python train.py --num_hidden_layers=10 --hidden_size=256 --num_attention_heads=6 --num_key_value_heads=6 --head_dim=64 --intermediate_size=704 --vocab_size=2048 --hidden_act="swiglu" --norm="rmsnorm" --norm_place="pre" --norm_eps=1e-05 --positions="rope" --rope_theta=48800.0 --rope_fraction=1.0 --qk_norm=true --attn_scale=0.125 --bias="none" --tie_word_embeddings=false --parallel_block=false --extras=["capped logits"] --init="trunc" --init_std_qkv=0.0313 --init_std_o=0.00572 --init_std_up=0.0313 --init_std_down=0.00422 --optimizer="soap_variant" --learning_rate=0.00509 --beta1=0.95 --beta2=0.99 --weight_decay=0.0 --lr_head=0.0104 --max_grad_norm=2.0 --warmup_steps=129 --schedule="cos" --final_lr_fraction=0.1 --batch_tokens=65536 --max_seq_len=256 --doc_mask=true --train_tokens=434500000 --max_steps=6630 --dataset="wikipedia_en"
Each number is 500 + 25 x the weight over its row's rms, rounded and kept within 0 to 999. Layers, rows and columns count from 0. Numbers have three digits each. The size before them is the row's rms in percent of the matrix's.

# layer 6 MLP up, 704x256, rms 0.245, rows 318-454, columns 96-127
095:514513505514504566459503512476474503483531488488535507506499454517484537472490542541500483544510
095:513479473529492534494500506479476486491513512524467524470491489508527543531463490509492510554465
095:499516473460474463510524497496525446548500503488509521525495482501541471523522507483515475481530
103:472517497508493511424487473555485494509484471505504503457491471483544525472519529516492472488510
098:475510502513510452504555532487501499485494484479524465475515498485493495508437533505464488550500
101:526483545504485474494471522525501508515483511520444468491486543501506562518469459489539495476484
102:503512512506472462516477518528465475546504506530518473513532500520462528500548506536483521499500
107:500488439565507511494499512489470481522519504438501467468489500443517476529470526484489509474472
094:515555494504516546500498509502502524492445479482485501503468542522436482536557521504474505455444
101:481491546490515538502507464499470512485503492482513473490480501517514489462468434468488507505523
093:492517545498507492489513470503499506529508501491505506482467513507501466537470471497502496475503
100:482475538454510493488482493530495492481507478505531482514479504498491463540509494516543507466448
103:457484546496500523509513532456493497526496538488536517519498505466544500488509443545482526541476
101:490475520511514523526492463538494483508543482537531493517492513477462471494495518512483469536521
109:502447520515482481536513468546482520485497518485485478524467506501487488494551531538501527475478
102:463488510506513496478449494530521525469480473533545483478496501500499527488484495552468503493524
100:430494490521517495511463556491504496505489536504505513511517506533536477495507468483467526498472
098:505501489495507516489479493510494496492496527527505519524497493525518484460538521481499515473495
096:518459481452508492493506501494510463489467526490484504500471497521455471505522510505495515533495
097:536498542543514472495548495493485544480540501524517519500542486530502488496489522490433523510479
095:484518482506475492478480540510486457514512513501492509527506501516500501527474542485494565499542
099:439463472478508496479480485531494497466526506485480487499518537501489495533500469524490491516524
095:546546488512473485511536515501469513513498502543487498515571475519473457534487521508456533490509
099:531554501535499494512519524502521510489496488519492532484490554497557483484503488535540446493488
102:476469477500507479514543501487500475508481525482540500508548544501497457543500491502465545514549
097:528520493493475466521497497486495486474514507517538468441524524521459500472474495476507514474481
097:524515471547509549551497510511495485480490465496507477521471543505479511481494487526489521543467
095:501509532504513505496467494487510459489516533470501440511511513503530559482522498513496498482515
101:479512566489538502520539497445538496430516524502502562451503490505493446500442494518528509495528
104:519524518482561537545469469517458485501501491516522503488554494473467473483487516537501513502496
098:512519493508522499522580516459508499552462510507502516498521498493535463506500494453510489475477
097:477502508497503488472519467471483488503482468490516527499500497453486520503532522543488521458523
102:517505503477499506456533454529503543484486520485501469542505505467513503499551475486494515537506
098:513477425461527467549492480511469457477535509553490519534485525556494489444526461486519501479548
105:488497470490530480521470488488507443513493493483477519480469486488459465483502525500482522479517
096:494487533486483483506513508489476555469504497474499490490472549503531510528497494494533512451514
093:521480484509543558475484501506502517532466513521490435511448501500523529523496524490480518511485
101:482509577452530464553476478508513493511511458492527520534512491494491526492478507484540510525507
096:464506499494532463477486486493518494459509441511450495484505490460535481469495482505487508485497
103:499489495514500481542526520504532551488517488547492494508511481523512468510514518516469482530485
106:496504518502504533502473457502541500444472492459484486463474495513466454511511493484496498521466
106:542496528489520506505500523475497502491476505464473457495512518478522476536507518474473512497465
099:523529492528480465506526499479476548463531471501492524540462554505475498517501500523512459490487
096:479491516511505522489566466534511485531456498489499508487493467477504511557452526554453447518500
101:496549519506505469516545465533502483473505485533482503495506479454543536510499495484516519516545
100:498524435535483464507573531483536452496507493493483475500523502513480541528538489518519510564512
102:505511501508525487474507489495493462508480484527543506451486509507463490464521503495473518468524
101:478501465470499504488502505509495563488493512487496520502430527526468474498500505508498540513508
105:511466513504479523523498528499494531450502445496500501505528480521488563492434504560523503472488
098:472503501484534469503481511516512512529502493489477488500474503524524535535480509541534532454463
107:543529471470501495469487530452519526496491509514483512521511510511520483525478540510501471494457
096:514486472502493492490494534534535473498505500508558480495501521491536515500475526493530485483528
096:502453503489495487495497485509523482488495487497559482533518490502458516515531519493497491523488
100:540483507512499484528496484510503544495472497525505504504483499492443456507506527505477495513527
092:488520493493541522518508524517544504507529525506518480491456488506494481523483484540517511523511
110:541480526479493480476527481517480550454489514517515517505549483527510482521496502482488484529535
108:489513518532553516489460485488534494486511492504454498518543502483496512515482472496496536514484
098:513570515495492524489539479566524516504492515454490493486472481476518442495527505461474499464513
095:492484494457521432482507513528515485514538494508497525505547494471485483506533519518474466449473
102:503535554485525524504434486541456536494530523565496493497534466523485497493514511535497503492499
098:501557518475485442516499505494529528474476511484527500521504525483502494476498528525463555506501
095:489492471497521506501499499517551501518522509549559510475478452512484497524461488557511468509490
097:471525488546422482484499504476482496501480521442481521516489462501496578457522507508495516506487
098:504454467564476515484512562471513485493453481523481536500482481502472493514456501479470539536503
099:535484503483490494468507512454478488510549514504511506465526459488531477487522552492510477473466
099:470475523541476507540507486478510480533508463501483502488482512483484497535533510545483498479511
101:465510504547517478514518523492493472529477499521501470475486544518568502495493461482470505457504
102:488516500500533465451531473517502539480552457502529453528487477490497495542465493485521524549516
096:502551499497471520536518491487467520514495499564468500527450492494455476508480489484485439548501
096:485467519514500503505505498468525555494517514519505499521491519451485460513486486544553508498505
097:522507498462470517483457528511483532530535538465512489540486491435513489487500526552483519530555
104:486502522519519509519471498532495518505477510517541472507508474532550500470540494486504486480517
120:471527479457448444468502487525508492494518528488490507543544509525499495484509547505481522489473
093:487508540495445455475516475525523470502535445491478502473542525472500551509469485500495503484499
098:497496512511516495507463500518488527449489519496456486518466537481522502496491518526498525519498
101:505499497497509505472502500495511485483471485517477554521508519503507475504474524510501467504522
103:474485535440534527493525509465475501498473551544466501473500527502517509486526559527489465447504
105:498473476495556501492500525511491503481471506481522491462475458493451490539510531524478499497480
097:517534483481504530501532529539491505560524504539517489514491478472534452488506502434499454453518
099:490458509527509476488488550515473494506511497459540506479488544487524495481543515484459443489493
101:478499494471542522499476464505458444495527439510513489482530482475496517484491489493514442477538
103:529485482500504497566511548493525510528472511495517484514507519481542524475502496534507541542484
099:475491479467490501500512491488495482481536520473446516471507452547515481522497455505547518511478
099:527499497471533467490521508461482508450503495508514495515518501486505505493473510485550499503526
105:491522497521469485556505472574520454529483476475498456488564488499445488496509519473478509506492
098:531515501470492541518531491512541532467507530474492518542485434497529510511511516470494484466522
096:502471452507512486512514529514561547527457487520489501525536483507502504505558486526511518509517
100:537533496534492519478476480529502511499493498483505498550542514497510500494494518477477485488524
096:530480464528503479467539511465498517478488518454512520497500524488502487510509493508500509546500
096:481460541471521548454498475500531504479467524482507540491495488513507500517496530526551496534545
099:509533517482517523465506455510464490513490508472460511505495489510493461483536515526496503486560
095:505483492539464561518482457514506481440541497538522499548449499498489524488496527522515480542496
104:456487473489505476497498507492466523499513482524482516509522509517500533564516566542483512535497
103:528483496480532458460508488494507508522520498518478498458545512514475516542510469473516482495492
100:492526547502516515511495521487496499509508491507492515494492510481482520467462497530499477508532
097:513546499435531502502500493503478518456470464472532487443507526490465514524505523529483499483492
100:521484422483502526506509498496511504509513481490478533498512463514515513518462549504517525497491
102:533529503463526500479483500515523487536511497494526489489472548471506485525509582477532499513531
099:474540514497480514508521529466480487488470498522498503493520550521495526467466481499539493549551
100:495507470468529499495561516524488464491502496502506496489476472474511457501502498496516478494484
103:506482501516468483518473507536533484522482466503528470528535519517541506527519454568483473539536
100:468499493469472514449474478465478524502490466494481502516508498488536529481488464513472496493523
103:496497476548505511551489507526539458498488532496471460476529506490538530517525513525479487500481
099:509539483496518500543515530551516471509447538491495542468501506501494498481523509519524496462514
100:483487495512519459500467480493501501485518476489543543518511479476482438509507464479545506452485
086:476486521526558533487502469498521500465492458473515519539511504507526507530487505480530517495502
094:486516500511478507538503476499481557475530505495522462520507509509488541509536512532519500498472
099:535496520457506500486556496491487470477526505500454537495476568448508500498509471536499510489488
099:524473478496469529552485515497528507507477497442499529507499467485504456514535484516470499463519
102:474533543514522517512509530503510510492488515509515465475467525516467548532437473470508495487454
098:512487497497476479477519466492547504474512519530503495457486437484528505539508515465519465487511
098:487494510503488493500467501565533469518459479493485481510484470528495458528523506516525479524482
092:513464498493493519509489515495486455478555485489527471487503534507517518496478517474499497479522
102:468496522477492535488508514536531484499502492487482457460483503489508493527475479495486492490510
110:516482516535503489502482498503523480503481505503482452473450549443494496474505423506507494489510
100:466516476446524485550501502522491498487491467517526502456501476486493507486495482484493492514514
106:488477536518495497506473525472494530448476485485513509475504520529472538534505459478449522531556
097:492493526504510497506522483476454465460500527492487517529516533492442532485490529502548466522497
097:459496505510521474478524505490486555521520462435526483502486528502500523533477482508462493468507
105:462502517499446530484505486499452535541523481492499512494526501498498482492516556486477524505531
099:507495524483496480485533462495482523518525497468510513497525488481489524535535466491509511511522
103:498479528500506510538495497529469453509502483481498508480498478459489475500472493539478526506453
097:443497499476474514494491511490482502500491517527486475503534502525515498542500486454516499544476
104:509550518517504475532483515444474480496502522551531483524509458481500502486480469506479491465479
093:520487467478480501473498490451533529512524519538522494477476511488526522507528487431503518509489
096:438529557486527524474488482476484509471498509515497563535505512530532471489530479519510518531497
103:507492527480507481442487536515484504471519506514486518539488468482524490502498460480508517478446
103:501509488525478540531518535495473521469543494508514484496497497512499512467490539527518481495477
098:487527459493504549540500487530497535504518523525492446498504499494512517486472522508502490516486
104:500526478504479522536484540502453516512550475521470509539494481525514460532484518518512507524502
098:485517480511522449534471485459509474532490517492496486496528543517522547483548481547523481479488
099:511505524468530525526519495513526527484499473487510464532481514534467506531486503444509532558561
095:532473504451488474508470507484448442501493483507500516480494490506520519503507458574497501470513
098:514473502477518459470562468484528509448511522493506508525518508547493451496522501515492501477535
104:503497480486499513505490496509526497476508482481542488543488506498486482496485507552530526515502
102:465492506482499515484504481503466494524503516511505496533458513475486495490510505488490533510469
099:482448481495524498485462426473506534504492523561472475483482501482475490499507479504486498491486
# layer 6 MLP down (transposed), 704x256, rms 0.231, rows 318-454, columns 96-127
095:473532511489495527494541504518503498505555488545485479537515507517512507512457471455488498496504
092:525492501513478507525493516483513500502498519497528466531518444481508452493467497514473518508472
099:508502521492470501494539505547487542506534474529473515495480491492540450494479481500529512484496
101:559534517526516479472480488457509499467452462528490494489522514473498523497492509464455517502489
093:501508472506475503524490527534471463510475472472482510532498527478472516481537476478550511505482
100:500519504484521500523472513463493477517486496523509510506460477508470508491485484506505485492509
102:537479506507488524465497479517502508465506512446496454502487490501505484486508523489510500529490
099:463522521479529488524499475505505518491513501486494515491492535479521507486489474503525530522446
092:488522502506515490443502519518488515494506502511491513511500541562500508512501491499527501488520
102:472480504479493487530534484485475517469515534467512508507423439476531482491528461471538476507540
093:479483512518520508489466503462488526493529536508434503488467508503493486524529517510513482482492
092:511519524525538525491496530496511470528490497538485487505471490544477513472530503478516514514514
107:512453498510524539485516526472503496499512510490468502508505538504471534522489448511542514506489
092:487480502494488496475534512500504515480466505511473494472489492493531473530518446506488478495492
110:532519519479538488512525507506529477512532439521479511504518473489457505488500533502453544451484
105:489486488492483529489540516526512518433508496509494445495524491527506505499487546535533496491509
102:500525510512497513485548484488516487499523517530496455431492473447466523486478508482485545499491
103:501517498538507517506469514536512504469534440513542493544502525546532537487470516511501553458542
102:512491541549503479544475492508494525497477457505514503545495509494486482547498470435498460500522
098:504468481452508453504491501515489459491487535509504511510535464534525497475474495456476464477457
099:527486472513503505502495501493539440515509453523481499489472508491537531499538507521500483513497
096:474539553492462560479537506525520508477501487484515503468497523502512487471508548482501506480467
102:518552517552505494492504523529530488509473550500474531534511482502496510436488481499518489503501
095:559488464493510476488518475491490528505471497480499456526519460491507524513499511493475507483481
090:535475511496480496499526500522519479514509471497508499472435452522479542503477505474480470496519
099:512488473508520468507495464487510542502551530542507482515479512523533524480459502500557476490501
099:491524552511494511485481504477435462560475481468532548477471518443481465503522504469476482499467
101:507556500505519549504504504538536469507539508487494483505467522504496522495476504484460525473491
099:482528493466461474509499505502516481422484506484529486504485503511556530484500523538503491505504
102:545485493479547460522490488460465502455483463506467502502453515555519502489513507500513523484497
099:459499527508506516484523571491513479486502563579492465531485480490497523489483476492548480526513
095:539548498493525493487486503549523469506558526465516520461484477512492494520483472468471475481495
100:512503503487532518474519519502476498472515493513492527488493493522512516484502515525480481540503
098:470525547494528513483536505511496508463524503520485476526489493518500506487484500545457486480486
102:444516466514510514501508508499514447501524501519507471541483512497458527500528492542470506481514
098:490492460483523508529469515477460490497483452441465474502560482508479517507486497495505524493498
096:456506534526503490439469460457492453464468522479495500530483492522501546505506524507520487517463
101:477535477510475532519497486543541504481499497536544515464486508544504500474494507524513520478510
098:504498517477455533525473527479531462460520508525508528512459497511537495510501531523514501468467
103:456511475481535475504459480497506481504503476482492467522497512489524474484514444499543443524489
099:484514502495473481515497475465462496531463488497487474486491483472487494504520526443485524517527
092:506518509508471549523502496547518462494506522502507498498505479488508498499496514514502515488494
100:471514454490474495518489470524521490488500500502485507507539520525500511511503553480530462434525
099:547494489492487523516481497488505445509464491515498494480449506457492444530492473510506465530513
099:520525504517542494502486510505516497453503451494480501488491502515549503532487490488495555487499
105:499481558511537531473499486519512528481544520505543453463477504499457507487484492523518495490482
098:460502492494486463484512479492460486470513522531490482520472505480473483479492443488529492531514
103:483510530545519493547528526503512500488526512492495495518544497475545470464486483542476482493520
097:460528494513497488480455501486479493505483506513515549462514536510460512489456504516505472529492
099:510525493476515502504496467491481454525518458479489508541570546527500530490462518510528528488496
105:544516494510484488516534506541495479586481485500471474484510529477518548506462479496502509518513
096:505481500509527515486501455516486493506526470493479517496492505543481482479520516544536494506472
095:479522535501524470489511512477535535531514447496476523502469529496500498508514431539454512500494
097:443492546541447513470499478448526471506520460479516476461527459492511514516525475473491487495523
097:484518469495520466530492486525452532515542518481512496550496534456505497488511475503479542481518
103:497493506489497497446498534427482498487487491506544470503491467501495517466504506535465467503493
100:490446505488498492479452485456514530465501438441513488524524472516468459528508516499513491525515
106:503516478513502477481542508491528462527515533492520505482507475480508476464551497448549487515531
097:446467469468504529451484530512500440502519507532505529486466515465466482459481474465544538466509
102:497496517468545500485490511550467530527498538461475509522523507490513484464480482484473519517503
097:493493469481436509465472524449519511517448492518541492531483465510458499517536477513511516474497
096:478505444531522480486492472426465477503464517490500508502511512524503512505508497528460502506458
099:484501544541457499523537490507496495497499504510505497486502497507501514483462472567511497520471
100:514485461526529567481531487557507465455503524454510489516504529535508481515470527460491503492508
100:537490496506500508509456505521473506469525535480531504469475477484483499509538456519478508484516
096:508537521521433515498517527461495542441518462487465499483487471503534538506482490501522529534550
101:493546558513496517473505455505517505516484509472514496485511498514531508483465478494498515484493
099:493506554482449502518489525454485502483525526483545467504517518501472480490548481485553502491493
099:547463500568494538501512507503514486504514535470499436512499433476541552491463512515500504488487
098:479503494505518529567519461466497495477484499501485532458511475492488490455532460495422493497539
095:452478539484461480486500496543483472479479473513509469524478534459528479492558533513499534496493
108:498541535470448520512505493528501534491538513515506479522451511513506513494490463468486478482475
094:501484517516540415489500508514541535515497471498525505492528494507492535532504507541497511501504
098:477517464484511486528490502474491521490504474549501533497469488508522499469535534515471494487508
095:494518532498460494538508496544487524549473538528483469427460505548512495478435519485496499469490
100:500492484512522537499533535520514510537496479519474528507511493502467484481497478513496487475465
104:483515503515523521480480500447515479541520494511481509509537467511504525501520517508500508535506
101:514541451488503489476514476459484532503474466527483435489515478494479534457541509526502517494535
104:500493488508509501511562511536446507535528530503515480496490503486495488484503521505484517501503
099:492521483531534477570472490487529497507502543491512525513418525475515507491456517512512457513483
099:512475518516463520485487543489473531479514470510499498501507498520492497490492480482494488506539
101:470491527523512542520545489468508490493506518505475492549501535498509470493572502474568490489553
097:479501465462518546530517519519502493533492511551518547499472469484475494480553494505490488560488
097:529541509487468501510489473502490506482519496532533507505494535457507523482537483490528484538485
099:537466540494533467542484470474474505489490497434519503480531483495550471502542527463513482519505
101:506459451532493503499445481516494502457510438462515472523519468528545497510452459526501462473522
101:506515506522567451512507495516547530508490506531501483491507498527527499501521492527500471514536
101:503516494478524505498544460499509510492492502486524475488514515476518515513445465549478541550521
099:499472480508535516520458548487474522458512525485512479498483514537522475501465522506541493479508
095:480515474504450470528505475538524454561494501492508513506505523451518513508520460505458450483518
102:489463480504492489520476506504516491514470527524498530492474524528522461498530535485522520505528
098:505505499509497514534519466497520524491455514533507504520457531459506501443524502506488459494484
095:492523527509469507519508447532529512491511472442497494493472469496522454490497525493490467482534
106:464570490478498524505501513519489534479485488479509552498467535465522511473465499484495488482473
099:515488518534495486483512507530513498524495520550492491527504485506498507528511497501519496501579
103:485488506459519456516478507494517470445536491530512518446537524488503501485527448529472490503460
099:510503494475570520510458485489482556528503517513435465508447490482476495491484464495496494522512
103:488507498531469483557498521512513481510502502486484515511477492490494497456490511486527476478529
103:453486519488508515465523532508463504494538490479493527474492528482493537485488465526509500524515
099:513526500511490494454517488501510485534504509519440498525489481464543485479496516486538483474493
096:535499522535479464564495484516473507500531499499545516447554519521466471546491487467530455468496
096:526489491472467544527534444496544478498503533479548495498489477531526471483514529474564509490504
102:451470502486503495526515561502469515482536510492513499527500520544475484490488488477525527482489
101:504466489456521468478502506497491492497538500494510531524543485506515494488522475542486527518514
097:541498527463489521477488492550489512469462492521489480486508514511525498472517487498490489499507
096:498514492479482468467517504496528502460481501537521490476488556478488493455575440487492492531476
097:478519483460494538531478479482519471511483502468443520484484528478498499534532503519493549510441
098:516539494459537483499464483488503498481521463545505500497528514478501529490495487489544536493472
102:496437470479459501526495502453517522495510531490517507515468502490493501436471490553502528540454
104:480542505477500496520493518494522488483509477539469515498475534525470551485487461462553513538493
098:526499525513510498523489462521489483492484477524472521506478519522487473433502457467511502518501
101:489476521513481503530506529482519516491505552514487459504510500517495502511492509481505506476508
098:466550561511588513481496469494527535521489535537554527478504479494531474545517505480502506497514
101:493495532551493466489480544492509447548478495481515530524485495474542458531488501490478519497495
110:520446460529507471448513512491503501482495455495482501476538562495549488511577458486489528497535
104:494513446499512500512500477480561481516524497474557533527448497544504483509497448466493500528506
101:515518489484498484546498528529457473513461537517515527485465512540492471489497510484468492529520
103:505499484514519471509495512503445511568537502494528520458510518475494492482491519532503537570531
095:519446535486512519481492522564510485536509513501533475510495494518506496522456532504512541492505
111:497506530467479522510497480490473528513499496460431528489536448497459483515557509524465484554484
100:487472484483484507479490461485477484458520482465516504531492491494463477518531426511454510534522
100:452522549477532488474558509523497503474521536506496505525472509573512462531466527522453513495501
103:502496503507447517463547506505549455521482524477555536448516509508468506464531509527480492530476
101:489488493488503446513488509502501480472475596499491500504510497535486520522495493497533512474476
105:495496539499465489465501445500502513501512451507496519486504506511487528475499531526548481504497
097:513459496504474481474500530533483531522468499511535459473464455538489473507445474517510541506511
105:491487530444486521496518487492482529524543521496490492493467528473542483511523488498529469506504
103:514493492498514481527502491514558488508514501495498508540533490504499509551527557538467520476513
095:447479530482455477530459522507477497477469479529496484482493510490483479539488523488505511519543
108:478472488467527500516476491490499517537441510488498485493516497529482519480524487515468520548490
096:484521471516500491498505460508528491517533519479500545508498493526490509455503557475496543445466
101:492550529519470502500517452484474498496493502539485525502496489505483512519490454486494505512527
100:513522504522502523524502522521528522512528508498464520460490491489520455478507503494495472511480
097:485501484499474496516522498531485474562497509511463525516568488515498499535487536515478511473478
098:491508451500518515521465465499496495511502498483541543507465473498513492480486535456499545509545
099:514507516452469495505473484477510531475453521517469524483528496513515487502479493477518487548506
100:522475450486481492514499488528542492518429503525505481523464493476516480542477513523486529470499
# layer 6 MLP gate, 704x256, rms 0.23, rows 319-455, columns 96-127
095:483522515482520480517544484533502566509510499475513516491505511491477530460469515515508479530495
101:500460510538513487491470520466530505497514542499521453493485489476511524478497524470471536514510
110:492487495504484546492528474502507456519495535509477449457498510508482544502479526530503571483466
091:456525482486434523501433468516532516486523488522468500503508509509520493506506458517500511477490
100:521444487511493502502474491474528462493514490519531491488481496495503494521512565497468532502490
107:518454508466486501466468475544491479509503506509480462522491486517459491555471524477522503477484
103:462524523549458501547519464500517453505460522531490473497496532495492520498535484510488492523480
100:513476507532472516549512484488544491502459473544494486495499526493480488493545493552497509497460
100:470515524530522508479457471477546530514479448517497477476500545492502505493494490507464516498503
109:489519500528461537440500499469471516512492498422538520483484508453482505465526512516519494472492
105:495526502468555527498485510488464523481505488525492541519432526460468521511528533496529466463459
105:509507557506533479518545518527506503500495486471508521479533518488535544524453466552504515524539
103:484533493468550553526466540482498500501502501497470500538466495475530535530492536491499533476540
100:504519504504490515502476568474495472489467472520469490491454481461465546519506496484482474484479
100:495505516484500470494484469565552473471454517487535465520450483513504520502495545527493479495480
097:531514510499544479541517499478518523476466477525502509508485478510552475493516544471500507526483
102:506488467560483496513533479520510534488490490471500484481505554500483509480458531498521528511452
099:458476559458438501482501458446493488467486476523460550549490500537525499526497531499497516557488
097:470476455495499479531483483546521500494494470522478538518499455529504503490553564530486490470512
094:519582499520484492456483547540520479498491443519510498479499508519492529538505534493516498482514
097:476530555506517491473504466505455511501492488493507510559521526452485522485565490514523535468488
097:531497520542480502476534490464526523507479534485546466502518518467513496488535490506505489468528
095:552524527476528487519502481503543487482475532513478531496482549499538511447504480523490515536474
095:478470490498507490494466496482467466490553510515449513501494528490504481502470514482439486496514
101:490523519446488461465471477485497503476505490520520456495486553463497507508496493552524510525501
103:509516480497529493530481532516492515444510509463479470482506520546514527536542512511523523486516
108:501484472469495500521443516474496501451501537497516471487513523477544492483495466489517522494504
097:456459488525490493535456514472504518457506465490477487532520459492516498473479446515479485502523
107:481579510530503492510484499500501501480491580490487480507510511512501462505491515476489506491484
105:501509448511492491516507463538459488484515483524459551535485486489445509470533515528490513519507
102:472482521518494509467512492496491509489520494513553498529502505484509547507507496507459522518494
102:499477437516516470493493490508514510497487499497446453527491496527525476530528500517487521486516
097:511508515485514497474529518481472474531525478534459512522477483507488464522477463534519461491498
105:488555458446468469491481524490530459487506450509485486489482526499464471506485441461483523497520
099:523514520502511500501502484486516510496534490507506547556530493511486501501509447488474523513522
095:510499502530501478488543492518499481518485531508462484524501531487506474561525542464480536517513
098:493499514515471504505494502460533507464513517487506487461499514475545517502524505530494476476489
100:462498529539521508521533535531460523500481465517523486464513504498501470510530466449508500547492
102:474464473557524497528502513485517524512482524534505470486517521507536491486492478546522507524550
098:488478514540518515476501493494480455507517516519506528476534475499508467480535474487508490490499
107:511511487514491523506480520483522499470433539520479530463513500483525487533516495534493475476501
095:523545477521520485491456521465497459518509510516490491503458510507540465504522489488471501494502
098:505467517486506494461481482508509497490516511520520493516484457468483480515533474531476509514525
106:490505482496482533505498506492531519535481494519503449508520482469507485503530483534486512483462
101:535487488539503526536497503535472535510513526543512475472472511508532500487507494497485485518475
097:468513491493499513508515476468515539456499492483464450505483479527491536481523487472478477497496
097:513468495512532487509546490496475472555485482492471544493525497534487500528521493534524532546452
106:532446512500443480503515531540534486491505500522526493504515516485447505551469479537489525510538
094:530511506520545485542519505489500528497479505498474515497501478528481447516507516522483500521480
107:493527522495470476472474514519506514514519522486482494468504487471477505527487480436492455513491
101:518504508498483459532483481484508541479495507488531480477474515530497472528493487482507484488469
092:531457474530442501523499478518513473463528540456497468553488509519501485490506499499494491509473
102:515530512457493487487501480480506560471504523512459509478482487496486479479483498507459511491531
094:452477522486454507534476497528493464483453512518476478528540533490501512471550514509520505492504
099:468480523534493520552474530526528457546486519489514504459444515521467502474503515482484497501488
106:513504514510552519454518499486508515504478499478489511495535531532517490520492473501506493489497
104:483539488475487502503508524483479496484517502478498529491525479521471481475483522453504519531530
091:502472489482472474484545499539484515509529492536501480492500526489566539526507514443518480515427
098:509491516518463573507493485484535495547518506540464536478486552487516542523526509478514496491481
094:499470501494500536497481495519498473472540483509494513481502500503476467475497485521572497487439
100:534494543463509529502497519490505498454502473500506490478548469511532469475528516510484472428504
101:501478472495548531456479518502511493518474463523518535528525517491467500504474551505550523545522
093:504481517513517499470495455508542504550456514521474470483542513497512509512488523499503511530499
103:510472489532494493515517499479505483516500492507482500496506482490487518517523477471521468511483
098:486469488528502479442471508465535498534516540496473466434513503442469470498491529504494533476478
100:490536466451436517434486528494530489494524494555540486496505497491464476513545490522505531481507
099:482531498485500508475481507474500507465511479498494482493495496543479530532483496490518515514467
099:495509555528485545475497484527482467496509460570491502550517490514523488531544567488478493504499
092:445462504493562479461502491501490472481504526507497512494478512487513493478526464481493490533509
095:523502490525484453495498503504457487500493468489461494476525521495522520464461471462465498452539
105:538497499491512492505524499503429527503518539515502456506523511515471508460510528513493500537522
101:486539511500430553519498446510510486448538509500513474536486503535506468491488510530473511477523
099:484496509497512524495497563490479472505466499454501494468497515483506449527518497471478500486522
103:495471486510530517495500478479508468482532486492466486519508525456487473534545524518474467532531
100:447488500484487469515478517509526479523471494506514465488464471475540486513519504536509500502532
106:537498488465544509473491460491489472516539507539481529542479477481482541491483498527461497509504
106:536516473502520504480542538492505512460495470496495456515521452497513496511495472519523492505461
096:499537500502488500470503474517554468505488475522505515467522528502483496477471474526459468537486
097:478484476489566490517500498517469500498509479494486521517494464505491523549483489508537537489491
100:511545505452526484489447505496532495473504504483489463511514485537491541524516503481510495478496
096:525508531467507500489487505492506540512510500465527466490486478457464497505488528480522504481515
096:507457528474531472478531458501494485484513506501489533513478498478485498471528472476488522512483
095:464468477519499512492483482473526507537520579462483495480484461441540475514486519495498559498532
104:511489465479493473474526544469502512454489500505464511444494519525504516507530474512540506533494
100:494472527504481473481529482469512517487456473463455525482494504536504504504489524485557477485520
093:482510465571473462515479499479492530524514517543476479497558490487511484466530504501481520490476
098:475504524487513463509466491497488484500533470528484494524496499527530527467483452512496476504523
097:525504521471546501515501482537545525489552532485500495491495553500517463477547472475508494506506
099:508473509534496534506520483511497537477493530479466473522458479481521511532516524435512502473501
091:510544490506525488442551496487517507532526506537503476491499505498445527462506491517482506512475
098:481502454506528477458468521530515505490529451508501510518549520546471470490509515496487519462523
100:474479521529512537526482542499477499513493506521521496545516509489494504476518517525521485547513
102:472478497482473502462533489508538520525471526445477491495514467492485510466506485531448542541503
096:516512492478519467549516521474519457529431452456516485490482487517514498510529457504499509471452
097:492439486544494520511508470516511500492512517528482467508529522547499521459495516513427463501516
095:516492483494514451480506529498484523492522472518534477482497458483475485500492521464554527491535
102:498516490528533467486515505469485508550474493509509502506536527519476459498494508520491507481536
099:487481494478479487498500503514477498527474481449463491480483511511508500446553505498494512485462
100:482481485494522509450488543526510499512500487501515466515504491473505552528460509486488521497513
105:549517547496523523527446472531483486524495492534529458477526505495493458551508482504511480486486
099:502497470515496519504467512544513495456472505531524456537481503520479491501543477506535530518503
099:466483480487498490456503527501514499471494536497479514535543489456542511493513485450503481491468
093:494524477461490508471523530447506504491523507519452470460482494481500526474497500505484527481480
096:511501506462527504477441437496518482453548549508543499535495545485503523497502490474481530532504
098:523486510546466476515490490515510508536478498476486497482495498501504503496519508499495534478477
102:511500484514491511504468506499533547485506504505494500459470463565485477463500527493507459501525
096:483486497426481475519492472485469518525509533526484465503533484470504506499490480483503488527528
101:509482491485508481457501516462543524464541465514525481511498518503532520545526514507505507526512
105:501494506508494495482513545526483483521517440542544505471524489497494471478521500451462508542472
097:492455530523502534496512526477509477466441532526510505470514518472467511505480512515534470485492
099:490494519454501490494473478471496507496504451511572521539486509496521517471449490510499495504502
093:468479487464518489482507457506510495492522498461511479524491515499519497484492470486472506484512
107:454453464485509464538504465536527487497512484490538476523523490513492514503466508520493481546497
108:492507535540508465489497464504490485510474541537555487493483475479499519456466466513566485515510
103:457477478498513549510498492487485484487469478483524490468495486517535491484488484518480533460527
108:487481502512505514530484544529531539483459500542504479524462495537523509516527492530504486512540
104:473498508475483472542526447485526453492547502516499466544476498495482495506471506520472540497486
098:460481444509513508478494501467497515549559513503473486460512506469478501485469517493511487476515
104:499486524515487490552481452489529460496494518491489474478516470516449510451460515503525485523493
106:505491448476458516469487533503504450469483540475503513504492491513523462498524494474539463535500
103:501467501459542478516562511469516498486481495528506502481480506485436538468508461524496478493518
101:476492497483517496488465491525492538495492454546471523511506521506509510511506507518497519502439
104:505514492462449540465530517464490521515529485494474514517480512490491473528477520519502495495495
099:471455501521490492564515546509505515514480503521498474524492530488466485552498538505461500499509
100:507512458474479483472532471515524505494507491488524529495485489548511501501483462498514517503517
099:509482531467462473491473450517519480491495459496482545529513488517510518495541476473487524514495
093:511513473495502507486467489482501480543473493463490471479496513518482469511508534488517487462512
099:475503449551535540455495497539521502504516512468496526513483523492536465489554523509496495455515
099:515477516518526520489503482504527478479449454501513478438446479432489478469551487493479548493461
098:501489491498482497455526498452531463487492475525480515475490505530460503502516477524504475507532
106:509493504484515486553523529515497494530544509487499503499484475522518499484514507457499519441440
099:476486497491481512518498463490471491493535518498476484520484508475468491521479515506435499500481
098:493483456489456512505476522504489493499546536483484491504480483505467511463488559514480534471512
101:472517488537477540493521514500445533494443439524488502465485507527488527496518517498461525509510
110:535505512514515510491492509523496491560501478475503465514515488494481501465536518521481566470492
098:513513512513538522463479481484513527508543482529490484517540457459522524490498549492523504506474
098:526464516516478480520520496500500545490509476497480493486512517463523491533526512468474479548521